Weights of a small GPT-style language model, trained from scratch on English Wikipedia: untied embeddings, 8856 steps.
Each number is 128 + 24 x the weight over the matrix's rms, rounded and kept within 0 to 255. Layers, rows and columns count from 0. Numbers have three digits each.

# up: layer 6 MLP up, 896x224, rms 0.0864, rows 166-278, columns 168-223
# down: layer 6 MLP down (transposed), 896x224, rms 0.0788, rows 166-277, columns 168-223
up166:096078177149155116104113109121095141107122057168166113135117153100161123125104130089109137078062115110108127139133128151124130166096175135168107115133118138130125150132
down166:128117087073109114126110089203123129146114131144136127085107135159084114098139179128161112128099104110135169061141151155140172157095113132116182129113102114129097077124
up167:099116156092089150140123182125126112134112174145162140189103136172153154117139103116174123138062115111163096131139118083165138127099097181130139097150128130106066137148
down167:077089113121180118156089139148090096144102138135141146102102139148116130145146127122070158158140128117127155071132164106113162124118140137152194097175111096132065138130
up168:089098165103114171093121131148122127150135128114104147112143131153156126171066113106114156153153160155128103120105110087113151092142121140092139117107137116122081136192
down168:136138110119127122111124129158119105090107118122146115121160122113126137111096136125124118146151113157151133135089121147134082151135118125123107167182128182202154130111
up169:099096159132136099133070089175089103072118125141122108115116151128177116056166150160077135116079111101151138142144139144126110092113174160157123132134143123117129112142
down169:120151108095101124122119093121125097123124157138148136093148171151148109121143130149099098113120095114075107120108122115178116192163085113102123114130146152107159129138
up170:129078128176167111180134079128116119120159126146168150134094132102116145104160094168152109099154162103120128109172093119197111144106162113109112096103165112134091135118
down170:096144107126135131120121083098128140124160118122182091152095096171139134159149164130112146140118154133136163155125163119128158181104170139135128108103124100169148168116
up171:092130145139132110113113169157128120144133115125106111081117115116119132172135134148143138146155114124118132149152095123136123161113119174115116141079128148148138116135
down171:130124139155142153132125121127115128108138113117135146123103107125160122122115165121090121115143135138153137113107130113116119128126101136139115142133123126130131135128
up172:122138147177115142162146156129128129036140125095179141105135114093111130163121107126128161110106167123124144094129167113152116149153100102126135117207112141114073096184
down172:147122143127127124102077154122138127140083098107121127133121102186118108113133128099106122114128134127128094112131110144140102167142139138126134110139121139113140108134
up173:126115128174098172142131114140143142080144126104138125107107185139079130100150146131137161128122121099108085152121157153137088172142148134131122118125189109109113111154
down173:195123103122119140169134128150156111094169124123103148114094133164143102119139168103119155179131130109099136052137115155129101121115106122129145175130103147156132130129
up174:073136154152122159125118110168093134107150077145153104140115156138115144126143157087133117110159130090131102104159139169164099115101138117124128147127155157122118156140
down174:092126152106139136137169132144152109117126124140097151091126112116153143139111100140153106155130099139117136126145096146100104119116114178145109116149125109148124107067
up175:077124118132111153136119124143145134088117132075159128093144121112116147105145121156125123133155117097088105132136126127180116115122134136117110083107162109117122127137
down175:108112128136139135098109140132095137133118104112098102173121097103173134145126093104122110115126146128173145136152134118123169133156141097132119113086153136103119172187
up176:126114100157155119137137113126159103120138134119117165094124123147130102113152106154124147071186120159134140073168081114117130105168149141123117155148152104092119144121
down176:122117118142162162126122103154123141099088125187145130152133130122102124093131161112128136125125156100136131084104159094142152089088134086137135155108112099112119111120
up177:117105151190123093141120151165184096115160180135083107101108148159143106149144143106104120095162104145131129167125147153143099157186123161108080125136158140144163131175
down177:128162177119138118101129107115151090107192101188196088110078123078170123152113106091077102148123104143107122144123092135160086188135155129119110152134182125182173082091
up178:114130166199132127127152167154152109088149133133172178150136138094135127131114158153089126126162171181111160110123137069136089158120141142140137147149144144095104124151
down178:151141116140131097118119113107101127093091157146123121157145127152133097145113059193086105143162158088129159098159119167155108115102126102143093112160137093131176170134
up179:105152116127107125167111145165096115107130108097154143163102175109144135085099110128134127099103139149136122116125145136116114159143158163140123123126117151118131134118
down179:113112137083112130107144107146154080139109142167115119101154133115117136126119112126125141125159061139114105161124187165120140101128140101128112137116129121103160118158
up180:127110156142121127166130116179127121098102126158108100082102163158124107125112098175100169114106145135133121130103130124135115181150154164112142102088179149050092130183
down180:136121130110150131115113160190132137122116133133118136104128127146117133143104115134126171143129107145163116142076117121161148137090154126109142126103128117160127115120
up181:101094167140143153153146123117140097116155142126101149122165151088126084143124179151166123112103173094134117147114126111129116120136129124094088142106156099112074103161
down181:171128115171085145147118097120207102115143091157132083168102140102111142166106108138103100166125098119144148150128142099102148147139118096135114149115156090173104099169
up182:107138170130119141095120139146095111146108143118148130138135099129165119131125128091118120141104169150143115145149162166152143109089091120110093134145136148104136114136
down182:098116137140139107180147152148168140140125140131128138157114110111107138135128152124093113123119114117110111139131141130129140125130146169136121153146093128139129159115
up183:106084106156116149159095155162104115104130155157096137111118146106123143150128155162125124108131122140132117142185174087128113180109087157083155112157165118074109118147
down183:119153155093110126160148143094121124091118129129118125112114137166137116102135111163156107137092105113125130089127131126140143140151146116116140132142128124131128123135
up184:134102134149109093124135147115157103122118137148135132160133103146150136117127126118115166119104173149159088106153125140157123146093127187110116081115139144129104121146
down184:120135152136117122163134107120122149181098138125154162103135175151119130130155102142147114145137088103078139115113122150151125114093126154158100115132148183116105142113
up185:105121151143090163106106128143149136130107174130125092120155160128149172147135118133096128141150099150145134187129117114140138141116074178142104118091111144110144150155
down185:126132169122086167123129100127121104147100115135133157096126130146123121146126121152130137145125178094146158141137125119117097133136094115095101160121091093118116119146
up186:097091128125131164132118182130118115108137118106112139117128136123159123138121137116141154133109146102144110130127124150133134146078144122100130132140153120122164112159
down186:096091123122187075179100122091145156107136129106157118096092134082121148126103120144128129076140133133136131091084150120140133125161133155124165116134157087113088084193
up187:115123106128120159140148179121111114124105155177129083131075166118134127148120165158112151112118155140146072099171148108158133119138064111103098109128170107114150107119
down187:135130166099153118107086130131122127137131117136116116118138130160105126122168120134124109128123132139135124150100126101151114169136143107153142115118100141134147099106
up188:099140140130130138156110111143139109124119170173153146157137127108126182155074162160145092103118134134089124089169109124112115139173115125088147100112139109135105143136
down188:122119135118104187123133122136113099156159135109146096105151131082106140142091117160150141191106143103156108150089198062131137127068132099163100172070160124138125092089
up189:110142120136108138175123130148130140146150145138157131134117129176171094106094113148106125146138162131147132115146136099156182141135119144118126110143137140123095132112
down189:100137137115120138123091161156115141127137147138112134106141091143124118111168135104146144116123138124124116117115141147121135109120186120153124124116153118120127132131
up190:122130170131112166125115162153129136126148135136155129109130133118123102200105090112127135122143130132126113123158152119167093167131076138117117115110101130120091170166
down190:145123124126141101106119143131121130102121126124111130109114117121128151094141168147127118121120140117121145119137121115065125129127148102141120128137116139105149129134
up191:130108095125128143147121140135189145112185123160110172122118127136103115106100102179149161117094076058115132115152100162131102116141096121108126144121141135130096122160
down191:121098133114184139071112144093175160109077092145127121132208149142130126125111111090118120167142152183137069136103109136170095153113136190168117096111101132105106144118
up192:098099125127133193148094109108160121111122159141117173122159127172106129118090159191151097121172160127118078125125090101121137158125107138105076124127156060118130116129
down192:172124118136158136129098141070142108139120104148114102120120151113087132131127135131135137180137112142118091129098189108078138135071138112095115108108096100121159145140
up193:096140128132133150141140090138119131099114098121155113119119121146155133119149145111128172110104153132090097119121145104128111145112115146098119113116135123130126113141
down193:085131124130133118126120136151121151129145139145118128142106140128117119144100127134146120141137102120135140125146127130120122113132132135159122135134115157121121127147
up194:110123145163099118113151136128100116087187127120137146146084130119128120107134151139141136103173169163127064125135128094123136168099116132112118106095162122126130140145
down194:111123072119143119118096117138104107127133145167116141102146148138144113138125150169167119123139137162139162175168131122159093129110148143125117124122133121131160121130
up195:105083139123067181153091143137147154093127104121154117106128154132156139157098177123116172099138177097132103143162097120138094120131124183109128112136147127117086093169
down195:135124078141143145121087089165103156147142110136153117129234100206146122119126137144140088107102114098165109189089118149156142151154141082116099138142133122141156149164
up196:106126117132115091153111173122069151130156174157144139135155145126147083118125112119155126099122146104131129095142081080161134095108130140119142126135186118144095150127
down196:127142099119128127111048124164082153174131117157107120149117129128129118109176118162182105137180111128103149170127121140121135137163109133183111138105122111139117129068
up197:119142173130119105145091144117116136086159137153140147128149116128120143119095123109122124114128143116095133121120111132152133122141111125125105119122173127120093142185
down197:133137122133132108101135129125116087125154108095128159145161134115146125138148107089155116164151111156126134094114171171153161134125149156170102125123119108146185130099
up198:133145112157107162140108123135137121140139114049103116120115139109117102147129092130152146104118165138118137051144126106179100146153146131095128138141133119125131151114
down198:166145136117131113103155139129114142182161103164134111126099111114150109142140109125194128133155118120134136113127124164112141120134127107131153143136118148107121149108
up199:109121169133079147151101119137135139123115128126117181142136144131105126134099103110117082156100139164101109094124115144130121177113110125061112111163126144059098079129
down199:067093172117115135141155147111080118183169133115108125135099199118107066142106174187170156079149087099171099087105125148137149113156153166134096115080174191123128109153
up200:108126142129131119134117142141104134122137137126125132138121126133134118124121125114127118127109151130131121130130104127130120137120123132115116119132143122120108132133
down200:136129132123120126133127130126132133130133122122130128129124126132126128127131126133130118129133128126129130124132124131124128129126129128130128128135117114132131126130
up201:127161123150078131153150168118115094094127101153110101110145139115148144160096099093139148121105102094080130104161151141136145158105135127132141142112162137129081136163
down201:131145111083114106119139141117121130112128163110141121120147108147132140114125123112114099149124089112108123119137123103118112134133143111094152121108117164142127115101
up202:080091132149101131148125135128131110124168123140149129138105132168160128116125137108123150142147156119161082067156126131123116138091118172099121175156149123117119105112
down202:142191083143080094122098150106156084186129099114145120118124126133117165150155141113186151150096115116122169130145162115127136083160161137137110097102068125127098143159
up203:108138092124119079117145179130144126139173158146157146095119148099159170100143152097143109113114072177164138096151107144172142127124086166080129137150140133099117136153
down203:135151103138159083180081093140175104135140075113170121151103135071117142102127122130139096143148139122129068141100080154125128118121124186065126075198130095107153112109
up204:104106169123139136160123134137105123143117164156139157087147133096113098109088095120113113123106148115135153131137102128103131099096151155089112107120132195136108067154
down204:139114122116149132137080110138119167118142099117160125157121107128082117157105099145160155072165129127121116141173182132136138116132128154150176074118078133113165120129
up205:101129147101142124119117142148124072124139165141119127164157100106160082157139094158098122093137143107110139098140129099144130128139124147105114126183140151124132158142
down205:104120159123109099094111165093136123119154093155104121131174121158132146123135148110087122113112205135088127111131075159171122125135113155136114137137096142156134126164
up206:130122136136136148114106156138137122113141123151129110137065100130162131124156072110118164091059100118171135110138132140119092154067097146114077147128157110138118131135
down206:130110141130103163133118138134144184141127140125136154091130133118137130114135164101107126111126112153133128123120107114109119150065133127095129147132140137125116116139
up207:077150115124096144155092101139143115092121147156148191103164147100161095121151148171131098128135107112105138111113114149113102101115104120144148109159117129123112120133
down207:162088110125157097106121128134136141155176108121137179133108145125155095132128105105141210120123147113127113164107079070111102116150109163133120144082105132143146119167
up208:090137109127120154155101169183139095119141117123141088099116103089103160134145126162140150091148166117159100113132138116116132123151127113131128134094156129134103155175
down208:134120105112128120148138148115137124117075120145098135117134125145108138125129101168155108146134152179110129118109088115087139113110124131143101110122164136157144119096
up209:114170147130116139159164154171137120119162170110145125117101145135116148161108066103100148137152103144150118053116117142173144147137123161112133120134145134153140176098
down209:158184138118172127117108122128134145085124116127113136113127144139105105149117136137119140171098129136121106106155114078125117096103129162202116115132126157163109100083
up210:116143118105096142182104129136105117112168152114092139124104069195129121111122108136122102121151175148203115119152099112185144095121108089136119104079143120150129100136
down210:108100091122129089150127091164098139093127156102142132119118141126114097125123097101113142139127105132134125088146135167105154125151069163106143114150104146150117159125
up211:126120144116130170166138128148129145143148133083162134130100147118102145146104115165096159092143102114121115123099137111132132194126148160144126130157119116115123139160
down211:122126108143142101150121122131140093132140124100111163134091110161135092118096102144123146115127125104105104132142113134122144169132122139119128128167106129138160102108
up212:114099150146154128135109143111159111124155109101169106105111134145128159137146109143123127117109135117191108104152163131158108119115123162129123131135144117128148129123
down212:105145143134149171111132174147097087130139131096125133153167133121131087119125147119132149091156151150128127164155136124105179170109113091126130096115101096119119137123
up213:089142110161129114097117106161080114108132139125103162120128116148138119091147123183165101147126115129153119102136128131118141061129152147116095170121124086120150132156
down213:103166118116139158127108170170134105110149171154119145132155133084126108139103146088161116099124111112123098109153178176113141131144103109119136150141130109092112144131
up214:116166175129091131103128112187113094142120147126101120164129099119153105128159131110170134154100120131132123135162090111121126134119132125114117100156148144133092173155
down214:122153133124135119110090093167135120119117123128124131156146151118107128151145117206123119138111123138116101142137096110111146091103123141156152153121144110170138122153
up215:111119153128130120121148141132137145118180063105130117170124146145155153098130131111136133117104118172163124125122082103140155124130149099149118141102194155134145124118
down215:107132139105143084150123145155114119131121105137107112115085149128126134124123108141108124130110112118123153112153126117117116149158140126091142167120093157121136120156
up216:140117098159116151156123147131128124094125122117103121104142135162095129109133098142100127112136141167161134118143106104132136148132151144115066159094140104116133107135
down216:146142147124135107086109124117136133129096095153099133163078123129140132109139105156133103163161134105138122101160116146110119086113133165131153136116126120153086122139
up217:114137152103126150135096103140139125095117133111145132120174125126168134121132122110142147092138160123147107102140154159098097144108150101127102078143193105131123149168
down217:119111121106126099110127124108126087134136164156119118110178122101130107115115142130166100180126089129126133094159145116143126159173141140144152125093110153111113094117
up218:137114143131162125125093136126133084126134150108121131164102103085122147094116111130123137143102176124166137129124120111123095121104124119112110113174157088125116180128
down218:111133143107131139123117105115129153087136155116118145150188126117167115167152161109123122106132108113139119160122160148126157128134175135142107103132162106111104130141
up219:133112082155119068143152120169159101135148111168079174102126145131128095125130119148130094066107111110113132087112125114153080137144120120140142117156136117123109167119
down219:111134145149087129132108108111073156151163092149137128150106147109192117130108143150111152123064106121080123162151092154186166164120147108151125100069149164124154120132
up220:106104150124125138122124148160112118141126127132129120124113154114113118111141160128142141131116125097150114137168126154100101158114138106117145120136169130126105152125
down220:084141150134169140125167151194129138128129115126099084139113103147128123104158126100087142133110148127094105148132102100154132105134117144134133131126129128100117108129
up221:090123138139137195117132162140095135083135122162123135113151157101124084135106145163115108105135128135092131119132139158146134156123129147124123147091125145115129086139
down221:146116115113134120118157113093154103122104145112137123127125102114154116114117134139089146130102089158141157130142122117122125116164147102132143115164095107113098127094
up222:133074087150103124127142143131144143098139094114137152124123145133138132110117093065098144124160127124153127105151117120134135123137119153126137118118119091142093122143
down222:146116115095114111129120103133114155129127123119098093119137133119107146139148123147140150128121113118150161144128129125128141154164135139142122119155144133140116100124
up223:133141129143108173168112137150128138107150098132157102109125114111114108148106149110112131119129160114171139132142140133137117145137143145124154111135100115114113135133
down223:154116111111122111083132179130143133128133114122130156117146148163142124097127117115140137114136163116112125130094140140140141129129120131111116140122136095118123132144
up224:123056112177128154128130140142121122084136136112105142080108118117135119121158149129082171134101187157174075100145101135162153128160120126113139119116158080182109140155
down224:098169128130131121149079119100125122153101129124098118160151155123103112124159151123139088112141108101140151114128154140113136180113103162130118108144158135157123111122
up225:123118123149114111152088119127140124089117107061117096190107166158096122135145118149105122105162157096147126125127128079097081092095150131136111106167144158079158157137
down225:169121133128151111098136129089135138128110137096112109143163139152125146148118147123134140141102086149141104133120083183129149134143113113165187125134122093111136164112
up226:095089172167117146104124120130160128137119158130106096098123192121104134131105136148150165138143133090136150128101170117111141131160088131100124071125155154141133076171
down226:144161116132180132100166083094103140171154125147133123130089101124173110119129123161133101092112143107066116156092130143170084052140135129135121139104134135129125127091
up227:130084156100141120143107136123100098105128149104105112108140153139128077133117080176100129145147166106140088089136156108122150169124117096123111131166141134085119124192
down227:149127132137142107126116132125163107138154143137114114098121135105135106095123129135096115111136120142144120171105156152128152137060135154142130144144162116084138067121
up228:078164099157102129116144098143126094125108147139141142145134105151121095144146116095159115117157120111116133116139118194168119090105144172137139146154102139123144096179
down228:120159099147056075130167083140169147152130150099131157106093096157116117117204122139163154146165123129139170165096053114123096129131155166111104120127135113117161119203
up229:111138129144106121157151135124150137125116182147083106137074148109091116064146139103105141085121148138117133088126125155119105166098123105092139104129127127170129129156
down229:123194152144095107133147135178103107129141125173143121098094097149083115165139102131156133139089183133106124127121149148079110114127132159139124063125093153151146142090
up230:121105149168082094130111152140129139130146109135127151103131167119122171135105122095130092130143166168166102125149157091141117145133142118149114076159116112148134136142
down230:128115113120165139096107080138137113142142145141107113119160124141161062123145105130081114178097150108122089160120132097110139117117111107147127159091090127141176084128
up231:086121131093091119131084168118145119153126154101106150112123121111126122112141139135138149098063122178110128096108062127188130122193122160122123141123115151135123112121
down231:131154090159081110155106128155106089114162101126088145122080094117153152125129107097133120101180097177090157112156084131123113089114134193144161158103110147124171169079
up232:114142127120130096134118119153172114114101125094148159135067156106155074111140128101124118104149143170179108150119140164147102104173123133121133135121148101138088112159
down232:140102126143128170154112153122142133139145126144141147131115100130116126147153107163118152121118148115088112121093140138122186114142112094132180106109143133136114122116
up233:143134123133125153123089159161123129113111116157129112157115121098123098091089134157113158115078131099171160112159101107143116144131128131108132115131133143131131121123
down233:104130129150132117109129130125178141134142146136137129091186139138135106147170130133093102079089144137121140155116132091134126118130127172112093101112162102126138129138
up234:110101141107109158116121126145114126127166125134107136099126136084091137169151116109088117110169118133142143100169131094160132115141086169147146134111133087097098082149
down234:136079100127142112147152120079094113107081110109109128155172121135166100114139123163141099125157111100075144094176157142095114173139100110115122119137092169131101139142
up235:098112123127118107132114123172171057115141153157129149147097134152082122188142098145145157117093094155173128123122121116154139124108088084113154099157159152120154120162
down235:111236102189146138118139126158110114180167163151124134089133102155143116057119152170139054210140130160105077160141090160119188171137129119172119116172132146108104081125
up236:095115130109155181122102143169183077093192123126121170104106115135140165158117120160129138094113161123146094096117177107160103168152136143110110109097155095122120124089
down236:140080113093094128121122144144146124139126160130126186105095129090114131167143121134136126081082089109170131143128100162126135129134138132101129135107130126137082151149
up237:138135118160116142147130112100098132077124100142136106136114115148099147112145175108134158139118146139153107137149123139094122149134111123094123071100134128127132121164
down237:120113124119122098126136142119137136124156131135126118147115147095122115120114102134161134132130107079135155140145138129145099120152134143160094154106137130134103129141
up238:102111138182115133108125111126117127138134140127106150122053147133115119106099137151134114100106117135130148073140120109110110131167148155119087145152152149108075123104
down238:118152105127134150108141122179119133130135126118124103133163123150151146101135136099119139090105097133091122115103138071135158126125106099206143144098170144121154133084
up239:124121157097137123151057143145166128093137129115119074162144122160150152110153156139105145124139137085109085151145124131146103112106107162137111085142127143105130077145
down239:176135097118102122144119144086114137152125102125156108103133137133116153148101127141100117158138119125113134131128156131140167143136167116143132084138073156102178137120
up240:151135135123112119162138157161094146102130145113129132109125130131147152118116154126150150130072128105101187089134166152124109108129158130122143099152179162147110132117
down240:152128154069120156124126111115137107151164122097141159138133118139147082138109126174129132167173158145130135180119117064143123136132076146159093129056089105139120110086
up241:133127073094142103129092143133102126141133172117128114095136174137111139129103138120177120106121083135129098053184089101128093115154123147122120140162120142140132101140
down241:146130112157146138154127124161103114110087122081109096146145102128106114152134102127083096155091128127100166150121147136134167080138115111155147121100103160152120104082
up242:121125138165113110092142142111141128092157086126152117153084134069125107137124127125112085124116133117174105110144107161172121117135129154132132127120131093164133115175
down242:156150118105119120132120120135153100127148122103148156130171131135109124128123137098136121140091094077091136095135155143099100151162140063125126129116110167139169111147
up243:140120077162145113121120111128156131111150076145147111124130165116146095101120167151098113108104107133141162155145106165202137141119152089142120129102172166143129149112
down243:086115116139104123172078136113124107115093129110140112103125119098097170149136148143128185149106142145146146124147113115129119082125134104182116127112117098152117134124
up244:089118141089112163136117151135147180134147168193121115114121118135139114136116093111142085155123122113141096155122125129137122122157110107082131106122154135127117144162
down244:153154103157132086083182124115091069159141130087089106134173092130172159141143171121120166132089113157115128100085100133069112106116118143164133134120141125128169112112
up245:105127119115103163114133149134150155135143131152145125105133107108138111127129062167112133130129118161119113128133141120126133112172166165113136152155108152118130098135
down245:068075127112143126112128087148129127138117154136112134105134130113146150186138107143153141097117123119144115143111107135114149146127117128131167125142138136140149167127
up246:128125131158119105139110143169106097144138138107109144126109139092151124124109162133183150096153142121132096126108131102122085131122125153112152086147152130124101148138
down246:112170162099135155080117094146119114159118116120098118126158153178109167139138131139116114140118121159150111153133118127130139156115100149185114164072154144096108135122
up247:123115127124126117165116141129102121111144131115106148091127170140159117123125124116119126123124149158141122098152129117151123116119148122138112152148162097112095132106
down247:101142145137121094092133098128142146148122115135133133158120134106141153126135110137124126121144137131124120134100126121106119130131135141151128139118123158137133131137
up248:089154145105090122161104169139142105148162134099169142118125109100141119103112105147100101124102127114079139108125127167166124110125122151133108104135142164094115154132
down248:135136133173086116130126140147126143114120103117093117118171144119158174149106130120126101103133124133133116132200126174149110128119129127104150118106112196117107100128
up249:142133143137110141107154173123119173147146140103157175127123119092171107094107103135132137114115154129143158116116112100150133159083128107138121097102143196123136150165
down249:091083154125146128125136150143112128115116141114076089122096113194112124132159139128111099116220151119146136105153158060154159169105162115107149134147120088179135168163
up250:121089167156119170137129153157124147104155129137122090163061123143143118125133129165119136115126119126126132135163117129145091167093140136078124155112156161113102133186
down250:106120138145131132139126107135145124129151164124111152133138137143105122142104132125118097140139178140173110146090083115117122101143135110154095084123120117167148129133
up251:074065165118082130145125165167140099126099105163119088107126146132110118126154123122126095135107135085117128110133149193147099109115107159139106087103144137103143080154
down251:134101114099132085143092110169174154104142105121126171160152115150111136170130109094156136135149111138098117110119120094102129141158129151149122159104107168128155154128
up252:123143126142101116144147151130120095146123154136138168177139169117148117107107172178104141182138132167079110131172134110126119123096149145120114130138124082110107144123
down252:113148161168068123125116135093134133120124116144156122130115130093152135149085144131113134096082138120159089138102089135118104130135127115122132157134109140119166037134
up253:115126160141126115123144095147101109111138111139154124147130102134134140080144129119133098122117106132125109117182136119123100154104125134087113096105132160148095148115
down253:148125121150139115095102164123155124149122111133109133134124140106133131151111124107139145138120138135125134119121133125125157139122115129147148091150122116143130125146
up254:107059144177134138091160135166163154112119110163078136118124118112096125126120135087128111064119117134123132142134119099153072107122185110122130115104136112093094138155
down254:152158110155104121163069120142130098138056142144167116150105143111132103125121143136159118116152143110143153155146184144149142100093147121096130130116113126167169123108
up255:121072122118118132100129170139116123117126147126091121120122102137141127124098138132119104183137201136111144167144145146163163133132118144125122150116169136127130121139
down255:142140120149109115136124113158136139128122142127124089119128122134109134112126148127107126082116130113133135086124107146120108141131118135133121135160110161112127142131
up256:111071092134097137142150131162088148098146172139111107120105172158145165130154135121130133164139178163153092116119162118176094144152142119100129117123134178128169103154
down256:161124125083091158151157085124137149112099100195113096100177162128124134121109124142153102149120113113101137141146138102153137148161178132115161157154087111083166142098
up257:130152112111130184132121166160112123105133114154139166112126170123142141130130111116120153087093101130124145079148187098155118108123135126134149124114144149134122149138
down257:137090118059146099133098110088183166151121150136124121119178132150147116126147132099120123173146112122091153115140122122092114117139138106147177122172123118149140095102
up258:130106177125115182147102143129171171135165130118075136121096121147148167138097130121101169119103112161157099148149142137144141138166111149085123091120148161121100138137
down258:093151130169132145114094127156088134092139147090117125141141132097144123134111164151132187155167111103126110071117140145142109123128105134125146165141114164088124143165
up259:114126105150127127133147154109064126110120127144142152103129165160171115164112113104120127153131138148140126136130114114103139154095141168118157126137159127110144146140
down259:096135118151133089132133115095124136130144157134105149130102131146118146121132151131101127098148103140120131086124110128126095098143164130124129117146171127085127146135
up260:090063133109088159168092164149129112155135189125171148109096126155164073126143130113145150120097116115129136104124132130139169123141144120135112160121147113142129107146
down260:135133113081148139118134123171121130112117088146118171117133135160140113094145131136091139139121143115120159137110103088123128109117127146156143161111114134167147120125
up261:125122141148093153132115105159142114097125110138152131151133111127183129109128153129122159113102138174148120119138136090159128153115093083128141113138161106128070155126
down261:129140116130165130148150122115137141154116140133134145162098129153130136147182117168064085116136105095136138137122109136154142124110139124115100102132068125137110118095
up262:135107092135119074124124101144130105115116117100122101117109132155132099146130128112144133155106118157134111109172105127141105145138129085116101098131138114126111103151
down262:135138118113122096128151114131111131116096152124104141161131102121086136147132149119148095114105127109147141134156133135099135122158106110125164128164121125152095116109
up263:115141112122100140097121102152093064137100118120150118110080151163111134106148124159129150100145112150195136122113119137107137143123119116163102127115127167084096105127
down263:129147122107108163119096109146082103131116141155121083115172100117135129161180140101101131168177118109112149114093124094191100086067082124129142066128107123152125130121
up264:108097161139109150096127123149112089104172089128133127091120154121127168147166150088126156091114148171111092122123139124095136117116125138118117143118130116138108147151
down264:156088137126126138144085155099152159123091128162159147130123129136116115139149115105114118121181144159145100170113132105123092144069144141127108150135151097157121121112
up265:100109132160127143141101134140148102137121102143148131167115125165119127120097114130158125105115106114134165151172124117124087125131172089125126096172133132114110158129
down265:161104120139103163124119099127107108104138141115088121109133120140134126127123143151089115151111193098153126098114098133126155107119150135122076133157117078154114103138
up266:129126139148139142160111135140165122117134168086112120123121163150116181150138123179142158087145176164149136122160144089127117139157148128090046158141134185107105135119
down266:137090113115130099131104116145109092118146109137150116115110129114129110126178130148115117122103062105150113108133167134104106163107118103159168202171158135096109115119
up267:050079156087117171109162142184198106149085112134115163112094117148111134092130122102102173104132108125127130157129116153172170127169081165117113128145121129134141140142
down267:130123157162134153145098179126162077130130105110093136072107124096073110144163105106098148136155146098111147100122163110156170083161181066116122111103148121133158099133
up268:097147102144107128188136154171149150125126140153128175123101129122097091130128146192106135091132121156122113061101073088133093138131126103098146144089181098091144137126
down268:117121096099143094192112126101100096125126158144102132114113113122124139141108163115129118133120104132083123092148087146140173107164146116132107132130094135119144111124
up269:131125125135099101138141165139148126113117117089109141105143144132165149112117088138137093105133166127121142109144124107157136099080140184136108150135144113097124157100
down269:168108117123122124098131095152116151123138121145126118120109125108113103145138126163157126147128128143143110132155132100122125088115112149113110139124131134145135117142
up270:118106143101148146122086113173141112107121112151096098078128175155114138157166146137155111111142136125145108156133180136155152131107088158107123120126131160109138113150
down270:152149142117142147120107112153115109147171108091119099149134073139128133118133158152092103127140150112119145154117104118093162141143130114147127157123133116105143098111
up271:121098173141075132189105145140093121121109148151132156121110197102127095171089089106180178118154139134107099138128129139122093176067093185087111110151122165134119156139
down271:121136119124135115165133115107129118129088146149122141153140117114104174118084160112156114172104149124108145087113139134099134103152102151104141124128100123169135123145
up272:109138093094132129153081158142160115157135140085084146114122133130117151169129115166110153119109169152140159113133147094078070129102085104129129128142147098121156172112
down272:111187082107064107124139132139110119149105167131089129127111131115140134144113163086157141136126140147090170162142106153101166097148153140201113140143155124140125135127
up273:133140095130139168122113115140091117100145131137153120106116150114126152125127131127140160115155168136122090126142145117116107144081126115099153100125149126124129134165
down273:088124129126133101113145139179119136142131116123107142130127127144104107135121132117135127108129111108170122160120110147128124121154114159115129143124129129143117147144
up274:126123156128125147150126104152121113127144108096151143119156114119145120118115128122132105114104128131118122136143114080151115139095136138139123118163140131125109120134
down274:128116109136147101113107133141134140133166130152122141131128148128145136148123118116157143125123111118150131131159142141115097110135129137131099126105129145149116133118
up275:118140127138131150151105126138146158084160096101160152128158126094133105134098157156084140113136107115147094127104155150105119170121133171110133142164101133097176143147
down275:076135131108088111129126132174128070142119156131120130146081117134134087138129084111162111147121150120139121144156095126120133151133134117119136110129129130123137119118
up276:111127150145121153155123134156127123137166108156170133128119194124181112107104122117149161124161124132166144145125126098157139112138140150122110115130110178112148151151
down276:151110154132102120116159155098078130076140079123135128127120111105142120152115128136112142123138181145111155131152116108152120110127100114143100127147088106164126117146
up277:131092114131118141104126103141135130147139126171157127126106138129196115147105133138129144104133115125097124122145142108136111127131104124098109114129147136117132121119
down277:123132132138112122117136147129108126118130112122102140150131131130108146131141137097130122120137162114130146146134116132135137126118117145135123115122140127123140139119
up278:113154120154129153097116106144172155140151086168146126120129136106136114150128108107092143114105133112124102130149121139137131073102096094110141130142160219110155113164